{"n_layer": 9, "d_model": 576, "n_head": 6, "n_kv_head": 6, "head_dim": 96, "d_mlp": 2304, "vocab_size": 11684, "activation": "squared_relu", "norm": "rmsnorm", "norm_place": "pre", "norm_eps": 1e-07, "positions": "rope", "rope_base": 26200.0, "rope_fraction": 1.0, "qk_norm": true, "attn_scale": 0.157, "bias": "none", "tie_embeddings": false, "parallel_block": false, "extras": ["local attention windows", "capped logits"], "init": "normal", "init_std_qkv": 0.0188, "init_std_o": 0.0, "init_std_up": 0.0188, "init_std_down": 0.0, "optimizer": "adamw", "lr": 0.000963, "beta1": 0.9, "beta2": 0.98, "weight_decay": 0.17, "lr_head": 0.00191, "warmup_steps": 538, "schedule": "wsd", "decay_fraction": 0.463, "decay_shape": "linear", "final_lr_fraction": 0.0, "batch_tokens": 65536, "seq_len": 2048, "doc_mask": true, "train_tokens": 575500000, "steps": 8782, "dataset": "wikipedia_en"}
Each number is 128 + 24 x the weight over the matrix's rms, rounded and kept within 0 to 255. Layers, rows and columns count from 0.

# layer 2 attention value, 576x576, rms 0.0436, rows 272-287, columns 0-47
[[177  99 143 124  89 164  90 152 173 135 160 139 115 134 121 152 118 131 148 145  96 144 132 114 144 152 147 149 135 110 128  88 155 196 157 153 122 117 142 198 138 148 117 104 128 140  80 180]
 [ 95 116 117  82  99 121 126 102 115 194 102 149 150 134 124 107 179 100 109 134 163  98 129 179 165 113 124 132  59 134  91 183 114 187 131 146 135  76 168 100 118 122 144 142 118 122 123 140]
 [161 107 163 170 153 120 130 111  67 103 210 157 138 136 106 128 153 111 101 129 142 136 123 110 113 130 142 125 111  84 128  89  90 128 133 161 160 129 154 114 119 134  81 127  99 128  82 144]
 [161  85 165 113 118 123 152 126 149 167 119 138 114 140 144 120 122 103 147 131 123 148 151 110 161 153 116  82 113  89 104 137  98 122 119 114 115  73 139 120  71 128  98 134 149 139  87 117]
 [168 111 125 146 120 152 133 145 121 119 114 155 105 138  93 146 131 164 153 136  78 136 132 159 151 122 119 146 173 171 100 132 160 145 136 171 118  76  68  90 150 151 132 109 170 121 140 152]
 [123 174 119 177 102 118 131 124 156 132 130 110 122 131 139 131 108 163 154 129 116 121 133 159 174  95  89 125 149 145 148 117 141 112 139  94 142 123 114 149 131 164 154 154 144 128 110 157]
 [107  93 137  94 167 146 106 127 135 102 136  78 115 127 109 124  41 128 127 128 149  99 113  97 118 123 143 160 119 106 114 126 142 155 147 140 148 130 111 110 120  87 144 120 158 138 147 138]
 [155  86 105  93 154 111 174 126  90 126 159 170 107 113  89 138 127 175 100 128 151 113 122 145 110 104 139 109 151  83 117 128 114 162 116  99 127  97 154 105 161 130 134  94 156 136 155 125]
 [ 84 123  85 199  97 120  97 131 136  89 141 113 118 124 108 120  94 148 114 128 100 113 113 108  99 163 140 147 161 102 135 116  94 135 147 138 149 148 105 173 108 131 112 164  74 129 171 162]
 [142 125 143  90  94 110 142 139 154 134 127 169 104 125 116 143 132 135 133 132 141 139  95 148 137 106 150 129 129 156  99  73 164 137 161 113 121  65 147 142 116 115 141 110 145 149 118 137]
 [ 79 162 108 188 143 177 164 139 130  83 130 151 131 128 114 112  98 116 109 123 127 138 127 132 108 166 125 150 148  84 121 120 144  98 141 169 149 139 130 154  86 157  96 179 108 128 163 147]
 [141 121  94 159 125 175 155 136 100  82 159  96 118 128 103 172 117  84 138 121 100 120 100 126 115 114 118 131 131 100 129 101 133 126 136 116 159 150 155 124 101  97 118 155 125 130 112  75]
 [119  93 100 153 129 148  57 133 109  83  84 138 104 130  85 134 124 179 114 132 102  84 142 101 114 136 180 140 129 115 115 114 147 150  96 155 155 145 127 104 124 126  75 115 115 137 124 145]
 [154  92 166 124 145  73 124  93 162 116 137 131 122 122 144 110  94 148 141 117 141 113 122  60 116 166 130 161 153 120 122 115 148  99 142 189 135 192  65 112 149 125 156 153 170 133 141 131]
 [143 130 170 125 115  79 142 142 187 180 112  95 157 120 161 156 108 156 147 127  94 119 125 115 142 114  97 136 179 138 109  97  86 110 114 114 134 109 101  98 178 120 179 119 112 134 115  90]
 [128 156  99 164 138  89 123 130 116 153 142 152 130 137 140  91 103 130 119 139 104 148  75  91  82 144 133 159 142 101 106 121 130 138 132 148 143 144 143 109 173 113 151 129 160 117 178 120]]
# layer 2 attention output (transposed), 576x576, rms 0.0421, rows 272-287, columns 0-47
[[147 118 115 133 130 124 125  94 168 148 109 152 108 176 173 148 122 115 124  85 128 179  93 158 139 117 109 117 105 129 186  83 163 150 143 127  73 153 104 130 150  92 155 123 111 100 149 141]
 [108 108  82 116 127 151 150  90 127 168 108 155 136 127  90 105 135 117 157  77 140 137 111 175 172 115 154 125 160 119 122 177 101 110 132 182 199  98 171 130 117 101  94 126 111  59 159 153]
 [111 161 180 147 134 134 106 122 136 119  86 123 149 118  84  86 113 138 124 106 136 178 171 145 152 126  87 154 134  96 162 110 133 142 171 130  99 137 144 160 116 150 123 111  99  95  32 117]
 [166  70 184 126 136 119 104 109 123 129 111 162 108 122 181 129  68 142 119 160 137 126 170 103 136 126 111 126 216  70 109 115 125 128 114  94 148 113 164 128  91 169  98 109 135 136  90 108]
 [ 97 132 152 138 111 123 147 121 128 118 120 116 135 137 105 155 126 142 134  61  99 148  95 127 127 175 103  92 120 165 146 133 133 137 125 200 102  66 117  60 143 107 133 139 154 122 105 179]
 [145  79 124 129 123 136 134 119 124 111 144 106  97 123 136 145 132 151 126 100 145 139 124 104 148 117 137 106 140 128 193  95 116  92 157 168 123 146 138 189 124 148 142  79 168 165 129 135]
 [135 125 123 133 156 101 106 146 137 121 193 152 140 149 155 123 155  97 111  68 157 165 149 131 172 108 174 146 130 123 136 138 116 101 147  96  86 123 143 127 114 127 149 131 137 194 171 157]
 [117 136 157 136  80 106 103 136  91 116 131 135 116 151 129 110 143 137  93  72 118 113 110  90  76  90 203 128 160 152  88 106  95 102 113 119 116 144 143 110 152 132 118  66 125 186  82 133]
 [114 142 106  91 122 106 116 138  76 128 139 121 144 136 132 129 158 101 136 157 132  99 129 110 116 171 133 164 124 155 155 149 156 115 112 110 108 168 160 147 122 112 118 115 105 138 145 127]
 [131 121 145 155 135 134 132 167 126 141 126 151 148 158 107 125  64 104 119  67 118 122 110 105 100 144 146 105 129 137 114 102 110 119 181 120 150 146 112 144 158 154  95 121 151 110 185 134]
 [ 86 136 169 122 126 124 134 135  80 112 160 148 170  76 116 112 116 111 140 191 140 140 157 180 110 174 178 136 108  83 135 159 154 143  93 130 138 150 176 127  79 130 123 115  91 162 151 105]
 [105 150 107 128  93 175 145 161 102 114 167  70 166 129 127 114 112 132 156 154 153  67 138 112 105 142 135 135 129 113 124 103 149 142 130  67 171 126 185 120 140 176  99 120 124 124  83 120]
 [ 90 131 149 122 109 109  79 188  93  93  54  75 119 123 113 121  88  85 126 109 112 137 131 143 137 151 166 197 138 173 116 139 112 174 124 179 117 156  91 132 158 114 139 107 137 151  59 107]
 [156 113 157 142 124  95 106 127 139 122 148  78 125 120 134 154 112 147  99  80 141 175 168 133 118 113 103 148 124 113 188 146 123 132 136 110 101  98  96 123 119 103 124 127 134 181  90  87]
 [165 116 138 158 116 132 137 122 119 157 133 117 113 148 157 113 136 143 159 181 137 151 152 134 120  97 119 147 142  87 131 125 111 112  63 133 176  90  65 144 111 153 114  75 149 132 155 116]
 [129 113 111 162 127  68 118 143 163 188 148 158 104 153 112 161 149  91 144 131 118 157  57  96 102 128  67 140 122 135  99 132 131 116 158 132 159 131 174 114 123 106 145 142 143 166 155 153]]
# layer 2 attention query, 576x576, rms 0.0473, rows 288-340, columns 0-47
[[136 118 128 132 121 126 131 143 136 113 111 125 140 160 135 131 109 127 141  93 106 134 142 118 130 121 123 143 149 112 144 150 119 120 139 131 141 121 119 146 150 120 114 128 140 117 124 132]
 [102 150  56  80 153 132 106  70 131  61 251 175  96   0 194 134  97 131 109 255 113 105 140 197  84 200 218 186  64 175 147  88 113 161  43 177  48 200 103 102  61 206 188  10 110 255 156  53]
 [106 118 106 126 115 133 135 111 134 151 196 102  93  45 125 119 140 146 100 232 144 123 112 113 140 130 170 109  95 134 160  83 128 156 110 119 138 147 119  83  83 142 115 113 135 204 172 118]
 [113 136 131 147 137 127 125 128 111 137 106 138 135 157 107 131 148 111 112 108 139 115 129 128 142 130 107 125 114 128 122 117 132 127 136 142 136 102 132 121 140 118 126 145 115 100 126 125]
 [137 150 126 139 140 121 124 131 119 130 126 137 150 133 126 146 132 123 120 118 124 128 137 152 159 151 114 125 124 128 127 116 136 123 142 143 141  99 124 123 138 130 117 122 128 109 119 126]
 [147 118 132 132 158 140 115 137 126  93  75 146 154 198 129 139 113 117 143  37 118 124 138 148 120 136  91 152 149 139 104 156 129 124 149 144 112 122 129 174 146 136 159 150 115  72  82 119]
 [116 147 109 144 141 121 132 137 115 156 152 141 140 114 130 131 126 137 145 174 121 152 146 152 155 136 142 130 114 133 147  93 128 148 138 131 150 128 130 119 116 138  93 131 136 142 149 114]
 [162 153 125 133 128 120 136 145 125 119  93 151 157 189 129 127 108 113 162  50 119 111 149 165 128 161 122 151 164 123 132 143 135 117 150 139 138 101  97 139 172 113 114 143 101  67  85 135]
 [140  90 152 133  97 110 104 127 120 170 110 102 130 170 105  81 133 125 128 126 163 122 126 103 132 132 131 133 109 122 107 148 122 162 130 156  79 151 132 173 116 138 152 146  87 118 132 103]
 [148 136 156 139 133 134 115 102 119 106 101 104 130 195 125 114 142 145 109  73 128 147 128 130 142 105 103  90 128 119  85 180 102 124 142 139  98 109 159 120 156 123 122 133 111  80 138 153]
 [135 116 128 116 110 129 161 153 141 144 116 151 119 142 131 111 118 160 102  98 127 139 153 146 117 114 107 142 114 122 127 149 111 142 125 103 154 147  96 180 146 137  88 145 126 110 171 118]
 [145 144 108 114 134 133 162 157 138 147 130 148 135 126 137 141 101 151 144 149 101 114 155 158 130 136 140 139 126 122 125 117 129 104  96  87 146 132 101 166 142 128 126 115 121 127 126 125]
 [143 138 112 121 121 134 134 130 133 152 141 147 147  99 169 137 107 101 116 186 123 142 131 141 128 168 149 138 122 139 145 122 158 110 100 130 128 159 141 168 122 161 125 134 146 151 106 115]
 [128 118 144 135 130 105 113 152 140 142 133 153 135 145 156 138 139 134 182 131 116 141 135 172 121 129 104 148 132 130 217  94 115 114 157 142 128 104 123 104 115 116 105 152 170 127 126 107]
 [135 134 147 140 154 114 136 117 112 134 124  86 148  87 149 126 123 118 137 170 134 121 104 110 132 111 132 142 104 124 167 140 139 134 105 104  95 118 131 146 101 167 137 142 113 152 112 171]
 [109 134 137 127 134 135 139 137 142 105  95 154 150 185 128 136 131 141 139  62 139 102 169 139 101 147 111 145 160 144 105 120 122 152 129 136 141 103 114 122 126 129  97 174 107  84 125 122]
 [147 162 146 135 146 105 139 114  98 144 146 107 124 130 117 127 130 138 128  98 124 161  80 136 160 139 172 101 136  92 125 140 141 100 116 142 112 122 131 130 115 113 148 131 160 110 119 113]
 [138 136 200 113 117 151 131 127 132 145  97 130 175 118 131 114 116  79 109  97 111 119 110 133 147 112 125  99 155 129 146 157 147 145 111 119 122 139 163 153 138 125 118 112 155 151  72 121]
 [132  94 153 139 142 122 110  81 106 135 121 122 105  74 150 103 115 119 121 159 139 129 116 114 113 136 115 120 112 130 157 118 138 129 124 176  63 169 128 126 105 136 176 111 118 162 136 114]
 [120 135 127 120 122 124 115 141  96 134 108 130 121 160 160 100 118 134  95 171 129 128 139 130 115 144 102 134 157 134 119 167 118 131 168 156 143 122 128 176 124 126 136 148 168 143 124 104]
 [ 93 144 114 126 161 154 126  89 122 115 146 121 126  73 162 127 115 121 114 156 106 113  95 135 117 137 121 105 112 144 112 122 151 122 126 140 100 133 125 135 143 143 148 117 149 162 107 104]
 [ 72 105  97 128 117 155 136 104 159 129  98 118 110  71 123 152 133 141 132 199 100 158 135 137 124 111 131 130  92 133 128  95 112 133 143 132 139 151 125  90 133 145 119 127 133 170 138 119]
 [117 127 116 150 132 118 121 111 114 111 187 131 117  95 153 133 105 134 142 159 112 156 112 129 146 137 156 131 114 134 179 114 122 121 118 113  89 130 148  90 169 131 124 136 114 163 132 120]
 [111 129 129 135 108 135 130 105 130 126 147 142 117  82 112 125 131 128 104 182 126 131  84 113 136 115 123 112 117 103 107 128 131  97 111 116 110 150 131 127 124 127 124 120 142 184 143 109]
 [111 130 115 116 144 136 134 111 124 128 133 103  95  79 153 138 149 137 124 201 113 127 107  99 105 112 130  96 107 114 130 127 126  95 120 154 126 115 131 119 102 154 143 105 137 180 151 129]
 [ 98 115 143 110 144 154 142 151 121 120 102 143 117 154 112 136 162 155 151  67 116 136 123 118 114 112 119 113 142 121 105 166 127 126 149 127 135 110 125 133 144 122 115 103 128  91 134 152]
 [121 147 123 128 140 182 130 111 145  96 126 143 108  88 148 125 102 121 118 167 122  96 147 105 118 123 108 127 114 134 128 117 125 135 127 133 124 154 124 128 155 122 156 106 138 171 138 128]
 [118 111 145 119  76 142 127 113 151 129 139 117 120 135  97 120 162 129 141  94 139 126 111 125 146 118 131 113 130 112 116 139 144 139 150 139 110 118 133 142 131 109 105 121 151 107 143 157]
 [103 147  97 125 116 112 143 108 126 126 171 123  84  73 127 126 141 145 140 190 118 126 101 110 142 124 176 121 124 114 131 143 128  90 118 122 116 126 117  99 128 124 123  96 146 175 134 126]
 [155 113 153 124 127 128 159 157 128 123  98 105 118 142 116 151 119 133 109  84 122 111 112 125 102 107 114 107 131 137 118 149 135 101 149 106 149  95  94 123 110 131 146  94 134 106 109 150]
 [128 154 116 127 162 139 123 139 135 125 100 101 118 181 133 121 128 131 124  89 134 113 148 128 104 125 135 137 121 110  81 135 140 136 129 137 111 108 130 150 128 105 148 129 132  80 114 184]
 [138 103 141 113 171 113 128 148 112 128  98 154 133 144 178 124 121 107 129 115 158 130 153 134 129 116 108 166  88 157 129 109 112 130 124 124 153 131 131  79 153 109 127 143 127 115 128 127]
 [135 161 137 136  92 136 115 114 128 142 127 100 129 131  84 118 111 144 116 148 150 125 122 133 101 125 156 133 137 108 112 140 159 147 139 138 125 157 129 181 139 177 111 114 137 147 121 141]
 [145 135 132 111 139 116  83 162 102 135 118 133 144 159 172 109 130 125 148 101 106 128 143 135 131 132 143  87 153  88 129 152 125 143 124 140  78 110 125 125 131  89 117 157 120 109 118 145]
 [ 90 128 129 134 145 122 142 107 104  99 113 148 139 140 142 135 136 104 167 111 142 150 122 160 130 129 149 144 145 120 150 135 143 148 115 110 145  99 132 128 131 122 124 137  94  85 150 125]
 [121 136 143 107 123 173 115 149 126 130 141 111 127  81 137 134 103 152 117 157 116 100 155 111 154 131 149 115 117 143 106 130 141 141 114 126 120 146 141 135 109 153 133 111 134 181 105  90]
 [107 123 108 139 120 153  87 152 117 113 159 149 132 111 105 118 133 130 159 164 114 120 146 159 135 122 149 160 107 149 140 126  92 136 132 116 120 148 149 150 151 131 123 122 118 164 137 110]
 [116 116 130 136 109 119 127 106 127 145 168 123 100  84 133 122 131 148 119 183 112 145 101 111 115 115 155 119 117 112 142 123 124 105 120 135  99 146 135 122 114 138 127 102 149 192 137 143]
 [119 131 113 135 133 118 133 147 143 142 146 121  83  92 128 145 124 144 137 203 104 149 133 136 110 125 163 140 128 145 150 110 115 120 123 130 156 124 146  81 132 122 124 133 150 179 120 139]
 [146 139 127 130  88 149 143 116 160  87  62 107 150 160 107 166 115 101 120 102 161 124 162 118 129 122 114 143 151 109 144 130 114 106 117  94 156  96 101 152 145 127 140 129 120  92 134 111]
 [125 126 129 101 134 167 144 116 156 134 112 137 152 163 134 141 102 135 118  90 130 119 122 118 140 126 123 132 128 116 149 102 119 118 114 102 156 155 139 150 120 119 160 108 126 109 181 135]
 [103  86 145 124 147 111 106 124 117 108  89  94 159 146 131 149 140 119 139 103 104 173 143 142 145 120 130 110 126 133 154 132 121 134 177 169 157 119 146  79 141  98 115 137 141 106 119 121]
 [107  85 132 160  92 124 120 132 125 141 134 106 116 114  75 144 115 124 105 130 141 117 112  94 137 118 136  87 121 114 126 139 148 145 125 105 134 129 164 141 136 135 120 123 139 158 103 146]
 [ 84 151 119 135 111 124 128 157 137 141 103 112 131 178 110 131 155 111 124  64 154 143 103 103 113 115  80 116 121 123 110 124 124 131 122  86 129  95 140 147 131  96 113 122 112  80 167 134]
 [147 126 113 124 138 150 147 136  87 151 117 144 136 150 126 164 107 125 101 109 191 105 139 146 110 101 122 110 103  99 116 139 113 139 107  95 131 149 133 144 167 133 111 119 143 127 149  95]
 [142 121 139 137 139 132 146 165 115 123  96 145 137 129 140 126 142 106 118 125 126 116 128 154 140 167 110 135 107 139 119 137  96 139  75 100 156 114 166 131 155 127 123 110 141 119 106 141]
 [128 143 111 121 123 115 110 144 130 104 171 121 122  73 170 119 109 165 122 193  76 137 110 112 142 121 147 143 108 123 164 110 112  79 107 150  80 175 125 125 108 128 110 106 123 179 126 122]
 [ 98 126 138 137 118  92 108 138 144 126 156 120 122 111 123 109 109 141 103 155 136 106  98  88 109 116  70 124  87 148 134 126 134 124 116 120 104 148 152 126 118 152 153 141 120 163 121 122]
 [150 129  95 142 145 136 145 152 134 122 141 136 128 122 114 146 122 167 146 167 172 111 140 104 150 121 133 110 148 124 104 134 117 142 127 129 153 112 108 120 103 126 116 124 106 155 126 103]
 [143 146 141 121  89 132 111 145 103 133 121 105 173 123 121 125  89  90 112  97 122  72 140  98 154 146 155 105 161 114 159 124 142 142 137 121 125 163 105 184 137 101 134 134 110 110 127 136]
 [139 130 148 139 106 133 154 125 145 174 113 163 117 154 120 143 123 134 123  75 161 105 105 100 121 125 131  95 136 132 134 120 172 129 109 125 130 148 123 146 139 115 135 129 147  86 141 144]
 [123 124 119 152 128  69 133 179 150 135 100  82 146 205 129 141 130 133 144  71  96 163 158 120 143  94  77 111 128 137 152 147 105 162 150 124 137  97 139 138 143 103  99 145 133  69 114 147]
 [138  89 139  90  92 106 132 160 139 134  94 124 123 154 142  92 133 109 150 105 104 157 146 145 112 115 135 143 147 143 124 162 115  98 151 165 110 145 111 129  98 114 147 135 124 126 135  99]]
# layer 2 attention key, 576x576, rms 0.0462, rows 288-340, columns 0-47
[[155 131 160 124 114 112 123 178 137 120  43 132 184 255 101 142 105 119 149   0 132 140 165 142 166  98  70 135 172  88 101 168 120 136 146 123 131  76 129 199 160  91 142 194 101   0  81 152]
 [123 106 100 120 152 118 127 109 143 108 165 117 118  43 176 131 117 123 123 224 112 110 113 120  96 133 181 130 106 120 135 110 128 133  97 145 106 153 115 128 103 150 141  85 136 229 143 105]
 [134 130  97  74 121 136 145  93 130 141 186 135 105   3 115 129 133 125 126 232 130 133 113 145  94 154 186 129 131 134 127 107 114 140  83 117 108 159 152 139  89 145 152  87 125 225 147 119]
 [114 142 129 129 118 125 129 127 114 154 189 134 105  58  96 103 133 135 118 228 115 131 102 153 149 131 114 104 103 132 125 110 119 127 113 119 105 142 138 100  86 124 123 129 133 193 143 121]
 [ 98 146 135 135 130 136 122 147 106 135 176 131 122  76 102 104 153 117 111 197 133 125 116 130 129 131 123  86  92 122 119 101 128 134 125 131 103 132 128 108 111 118 112 123 124 170 140 137]
 [104 125 151 177 121 124 118 181 124 110  76 121 140 243 162 151 136 126 139   0 136 127 129  95 150 111 105 138 130 118 135 128 149 123 135 130 178 103  88 112 148 130 111 151 137  31 115 150]
 [125 113 121 121 115 128 124 137 117 106 197 139 102  49  81 130 122 105 131 164 109 156 107 150 143 139 126 114 131 140 101  90 109 160 108 124 128 130 100 135 105  97 109  97 128 188 145 126]
 [ 82 161 144 171 142 137 129 166 113 118 109 104 147 218 119 139 145 142 114  65 135 103 138 129 159 113  74 100 116 134 104 110 142 139 155 111 144 113 128 117 143 118  73 138 125  58 128 141]
 [193  84 162 108 113 141 139  92 131 153 129 103 130 141 149 154 115 136 145 110 137 160 108 146 152 166 125 128 153 138 129 166  95 134 119 118 118 121 132 139 138 145 135 150 141 118 132 131]
 [178 167 154 141 136 117 130 128 115 142 112 145 159 207 155 119  94 136 148 105 143 151 135 115 148 106 115 101 157 125 135 199 126 122 136 135 116  92 128 147 138  96 166 146 153  78  95 111]
 [139 150 128 118  97 152 124 125 131 160 124 149 114 132 110 125 104  96 119 134 148  99 101  89 106 140 142 122 104 110 134 132 131 112 129 120 123 117 170 115 155 154 110 153 128  87 126 138]
 [108 129 126  83 128 123 132 126 187 139 127 147 146 106 132 153 121  94 136 134 145 128 134 109 132 166 111 140  93 128 131  99 119 134 105  75 124 155 142 147 147 140 125 130 135 113 130 139]
 [137  87  91  96 105 140 118 101 151 123 127 141 112  77 118 145 123 123 152 125  89 122 142 140 138 156 103 148 148 117 130 102 126 150 117 113 145 163 107 139 131 131 122  97  95 160 153 125]
 [124 101 124 133 157 146 110 139 101 105 120 112 132 151 103 141 135 127 104 113 128 128 137 154 130 147 157 130 117 147 100  86 125 165 130 140 126 112 142 107 147 125 112 117 102 136 112 156]
 [159 119 125 129 119 147 114 131 117 125 126 136 108  87 115 128 155 152 109 146 111 148 117 165 144 126 152 173 145 112 113  88 121 138 129 142 125 136 119 118 134  99 167  96 126 168 130  91]
 [112 138 159 141 120 144 122 163 115 135 108  81 168 162 139 126 132 119 120  91 124 119 131 121 119 137  90 108 109 144 108 150 122 116 162 123 143 105 119 133 120 123 101 150 128  76 124 137]
 [134 147 114 147 138 102 142 116  88 132 139 146 115 152 128 108 123 146  90 148 128 127 124 121 154 105 126 121 140 134 123 148 120 140 149 165 100 130 127 130 138 131 160 121 136 135 164  97]
 [157  93 123 136 127 136 154 136 148 112 130 119 118 126 110 128 142 101 111 112 143 120 108 156 123 160 141 125 160  96 124 106  89  99 142 121  82 140 119 126 114  99 118 150 103 136 131 125]
 [150  90 109 128 110 112 119  83 116 111 127  98 114 106 132 151 122 164 106 123 121 147 105 159 130 144 142 154 145 107 120 145 120 133 131 150 150 133 124 135 108 105 151 107 141 145 140 108]
 [134 124 152 164 126 164 107 135 120 135 147 104 108 114 134 106 157 114 121 124 119 130 114 158 158 126 138 119 148 142 143 170 143 147 130 129 142  97 118 115  97 120 115 139 130 145 128 120]
 [116 100 112 112 117 142 122 132 122 115 150 145 111  74 148 125 114 145 147 147 104 105 141 119 101 122 139 142 134 126 153 122 133 108 117 127 137 142 112 129 112 134 138 108 122 177 133 148]
 [121 132 114 129 122 108 132 103 134 138 156 171  95  76 128 134 120 133 139 165 103 172 120 118 124 148 135 132 126 146 159 128 118 112 139 112 130 124 105 131 115 137 118  91 149 166 123 116]
 [107 103 119 120 146 125 108 127 110 139 133 129 125  86 131 131 148 109 104 146 122 136 115 109 110 126 145 154 116 136 146  81 127 122 125 124 131 146 122 125 137 150 123  89 133 144 126 144]
 [147 108 115 108  98 120 119 138 133 150 167 139 103  82 126 120 115 101 151 187 122 158 113 123 111 147 141 110 118 134 147 127 114 140 110 112 123 138 142 133 126 130 137 122 117 176 129 114]
 [152 131 127 143 128 117 122 127 137 121 174 143  78  67 130 122 121 133 136 190 112 140 117 152 139 133 166 137 153 114 140 135 106 141 128 131 111 138 137 131 121 133 139 145 129 193 122 121]
 [104 169 142 120 135 110 143 132 142 143 107 120 159 165 124 103 112 144 139 104 143 152 164 100 112 124 124 145 126 134 109 128 150  86 135 110 121 103 119 128 125 111 129 144 145  97  98 144]
 [131 135 123 140 120 125 101 130 119 140 124  98 101  81 149 119 138 121 140 154 117 128 118 120 111 148 143 155 100 116 135  84 143 141 114 139 142 152 137 112 136 128 124 129 146 183 135 129]
 [138 128 133 133 129 131 119 149 106 131 100 119 136 170 142 115 110 142 124 126 153 134 147 113 125 104 149 132 123 135 120 141 145 115 125 115 127 117 137 114 151 145 143 129 120  96 104 132]
 [130 144 124 108 147 138 127 136 140 129 169 137 121  55 129 113 101 139 103 218 133 134 130 135  96 130 147 125 133 143 134 140 128 134 131 138  95 141 128 124 135 132 157  98 139 191 117 110]
 [112 118 144 154 136 119 144 173 124 132  92 123 134 165 129 115 110 137 125 118 165 143 145 127 129 133 142 136 168 149 102 138 109 120 137 120 100  88 116 140 124 134 151 150 126  87 139 138]
 [120 112 143 119 100  93 147 131 134 125 114 114 159 195 125 142 130 141 146  84 139 130 174 118 183 110  89 119 136 117  94 127 157 137 140 144 130 123 127 117 159 122 107 117 109 118 117 119]
 [145 110 115 127 127 114 150  98 147 131 156  98 145 130  90 154  91 117 126 129 130 117 138 156  98 148  99 133  94 130 114 110 132 121 147 136 158 142 124 149 137 125 138 143 118 134 134 113]
 [112 141 136 106 113 147 132 119 128 137 157 128 171 110 135 125 109 129 105 130 128 112 129 107 144 124 113 150 104 134 122 143 131 125 123 132 115 113 115 107 112 128 103 102 109 147 116 138]
 [119 152 152 104 130 149 126 151  87 103 100  86 119 150 154 135 147 115 110  92 118 134 129 111 120 131 144 132 176 118 109 158 132 143 139 142 117 124 143 137 121 111 124 156 138  97 131 138]
 [126 140 121 127 135 130 109 120 119 130 136 128 144 158 140 123 147 131 110 103 118 120 124 123 110 105 124 108  87 116 143 101 148 134 149  95 145 156 127 117 122 141 116 147 109  99 124 142]
 [115 118 114 110 103 152 142 140  92 120 139 121 105  63 119 119 140 116 151 175  95 140 135 127 116 127 124 141 114 116 145 165 111 120 122 134  86 137 110 138  96 138 122  98 112 177 146 111]
 [121 147 129 133 102 138 125  82 117 141 172 138 125  89 132 122 134 101 116 188 125  85 126 108  87 137 141 121  90 120 152 105 152  92 118 114 147 161 143 139 142 163 111 106 137 157 128 117]
 [141 114 113  89 131 146 150 102 150 116 147 142 132  80 143 123 122 125 103 194 137 143 118 127 117 155 178 144 150 131 108 136  96 134 115 124  82 132 138 112 138 124 163 101 126 164 112 115]
 [137 146 106 126 174 150 131  88 132 120 179 138 129  54 119 126 138 127 113 188 113 129 132 120 133 131 125 120 120 145 119 126 126 113 124 101 117 141 113 109 135 120 129  80 121 190 128 124]
 [120 125 135 133 143 134 139 176 132 124  73 120 124 152 119 132 118 118 123  89 157 137 146 141 124 129 141 135 147 132 121 125 133 155 110 143 117 102 134 115  88 145 128 159 103  70 122 120]
 [145 167 133 143 135 112 100  83  61 115  93 145 163 186 145 126 123 124 100  84 117 140 119 111 110 106 119 139 122 111 123 131 149 149 110 165 138 123 133 102 133 149 167 157 139  64 139 111]
 [131 130 103 164 163 118 105 124  83 120 142 107  99 179 105 117 136 153 137  95 129 131 120 120 128 120 148 121 136 132 109 127 118 133 149 130 129 120 102 126 100 120 145 147 108 113 126 119]
 [144 104 139 113 152 137 127 146 142 116  94 119 132 110 126 110 121  91 133 145 151 143 119 109 117 138 158 140 153 122 104 153  95 119 135 126  93 118 108 130 136 109 146 153 118 147 107 124]
 [127 138 155 170 137 120 100 132 129 131 108 153 147 158 143 122 131 131 112  58 143 120 159 114 156  99 100  99 181  96 124 153 134 133 114 117 121 128 154 100 122 118 145 152 120  49 106 153]
 [126 129 108 132 124 124 116 144 118 130 156  91 158 145 123 109  91  90 156 117 155 130 119 129 123 120 124 140 131 145 127 126 139 120 120 149 140 123 113 107 131 124 138 149 110 112 112 132]
 [124 162 101 144 125 137 136 155 120 117 152  85 149 129 116 149 129 165 126 126  97 124 137 152 136 127 114 124 108  93 104 100 143 122 119 146  99 150 116 120 136 108 103 110  92 145 142 136]
 [146 173 108 139 129 129 144  86 136 144 148 118  93  83  97 107 134 140 105 219 121 127  98 131 104 143 130 115 110 135 132 111 140  85 136 105 135 157 155 145 100 136 141  85 128 207 147  96]
 [153 107 135 107 121 140 122 117 144 116  86 132 124 108 152 129 121 119 122 114 112 141 100 126 111 128 144 140 141 137 123 145 102 117 136 127 155 123 114 146 138 125 127 114 160 153 129 112]
 [157 117 134 138 139 147 118 114 101 130 120 148 100  93 143  97 141 145 126 171 116 144 117 143 127 114 136 132 148 151 140 140 116 135 141 130 107 119 103 156  98 143 116 118 158 160 146 130]
 [132 148 122 131 131 116 129 116 171 137 125 104 126 139 108 142 144 169 117 118 138  96 142 121 128 104 131 131 160 122 118 101 165 107 109 108 135 148 136 148 120 130 106 141 136 129 103 107]
 [117 110 125  96 117 124 123 114 173 140 111 137 177 128 113 132 115 130 123  73 126 150 119 151 135 131 126 152 108 124 115 126 130 131 136 104 143 126 116 128 150  99 137 135 136 102 116 119]
 [127 130 143 141 153 117 120 162 118 105 116 103 125 194 100 145 137 132 140  34 160 108 155 102 164 110 119 140 176 135 101 145 106 103 139 119 166 107 142 135 145 133 104 136 124  30 136 119]
 [150 175 145 141 130 101 107 152 134 143 127 137 119 166 113 117 132 128 113 127 103 123 111 157 138 155 126 122  90 131 141 139  99 160 137 133 140 151 171 147 144 141 115 167 127 104 125 119]]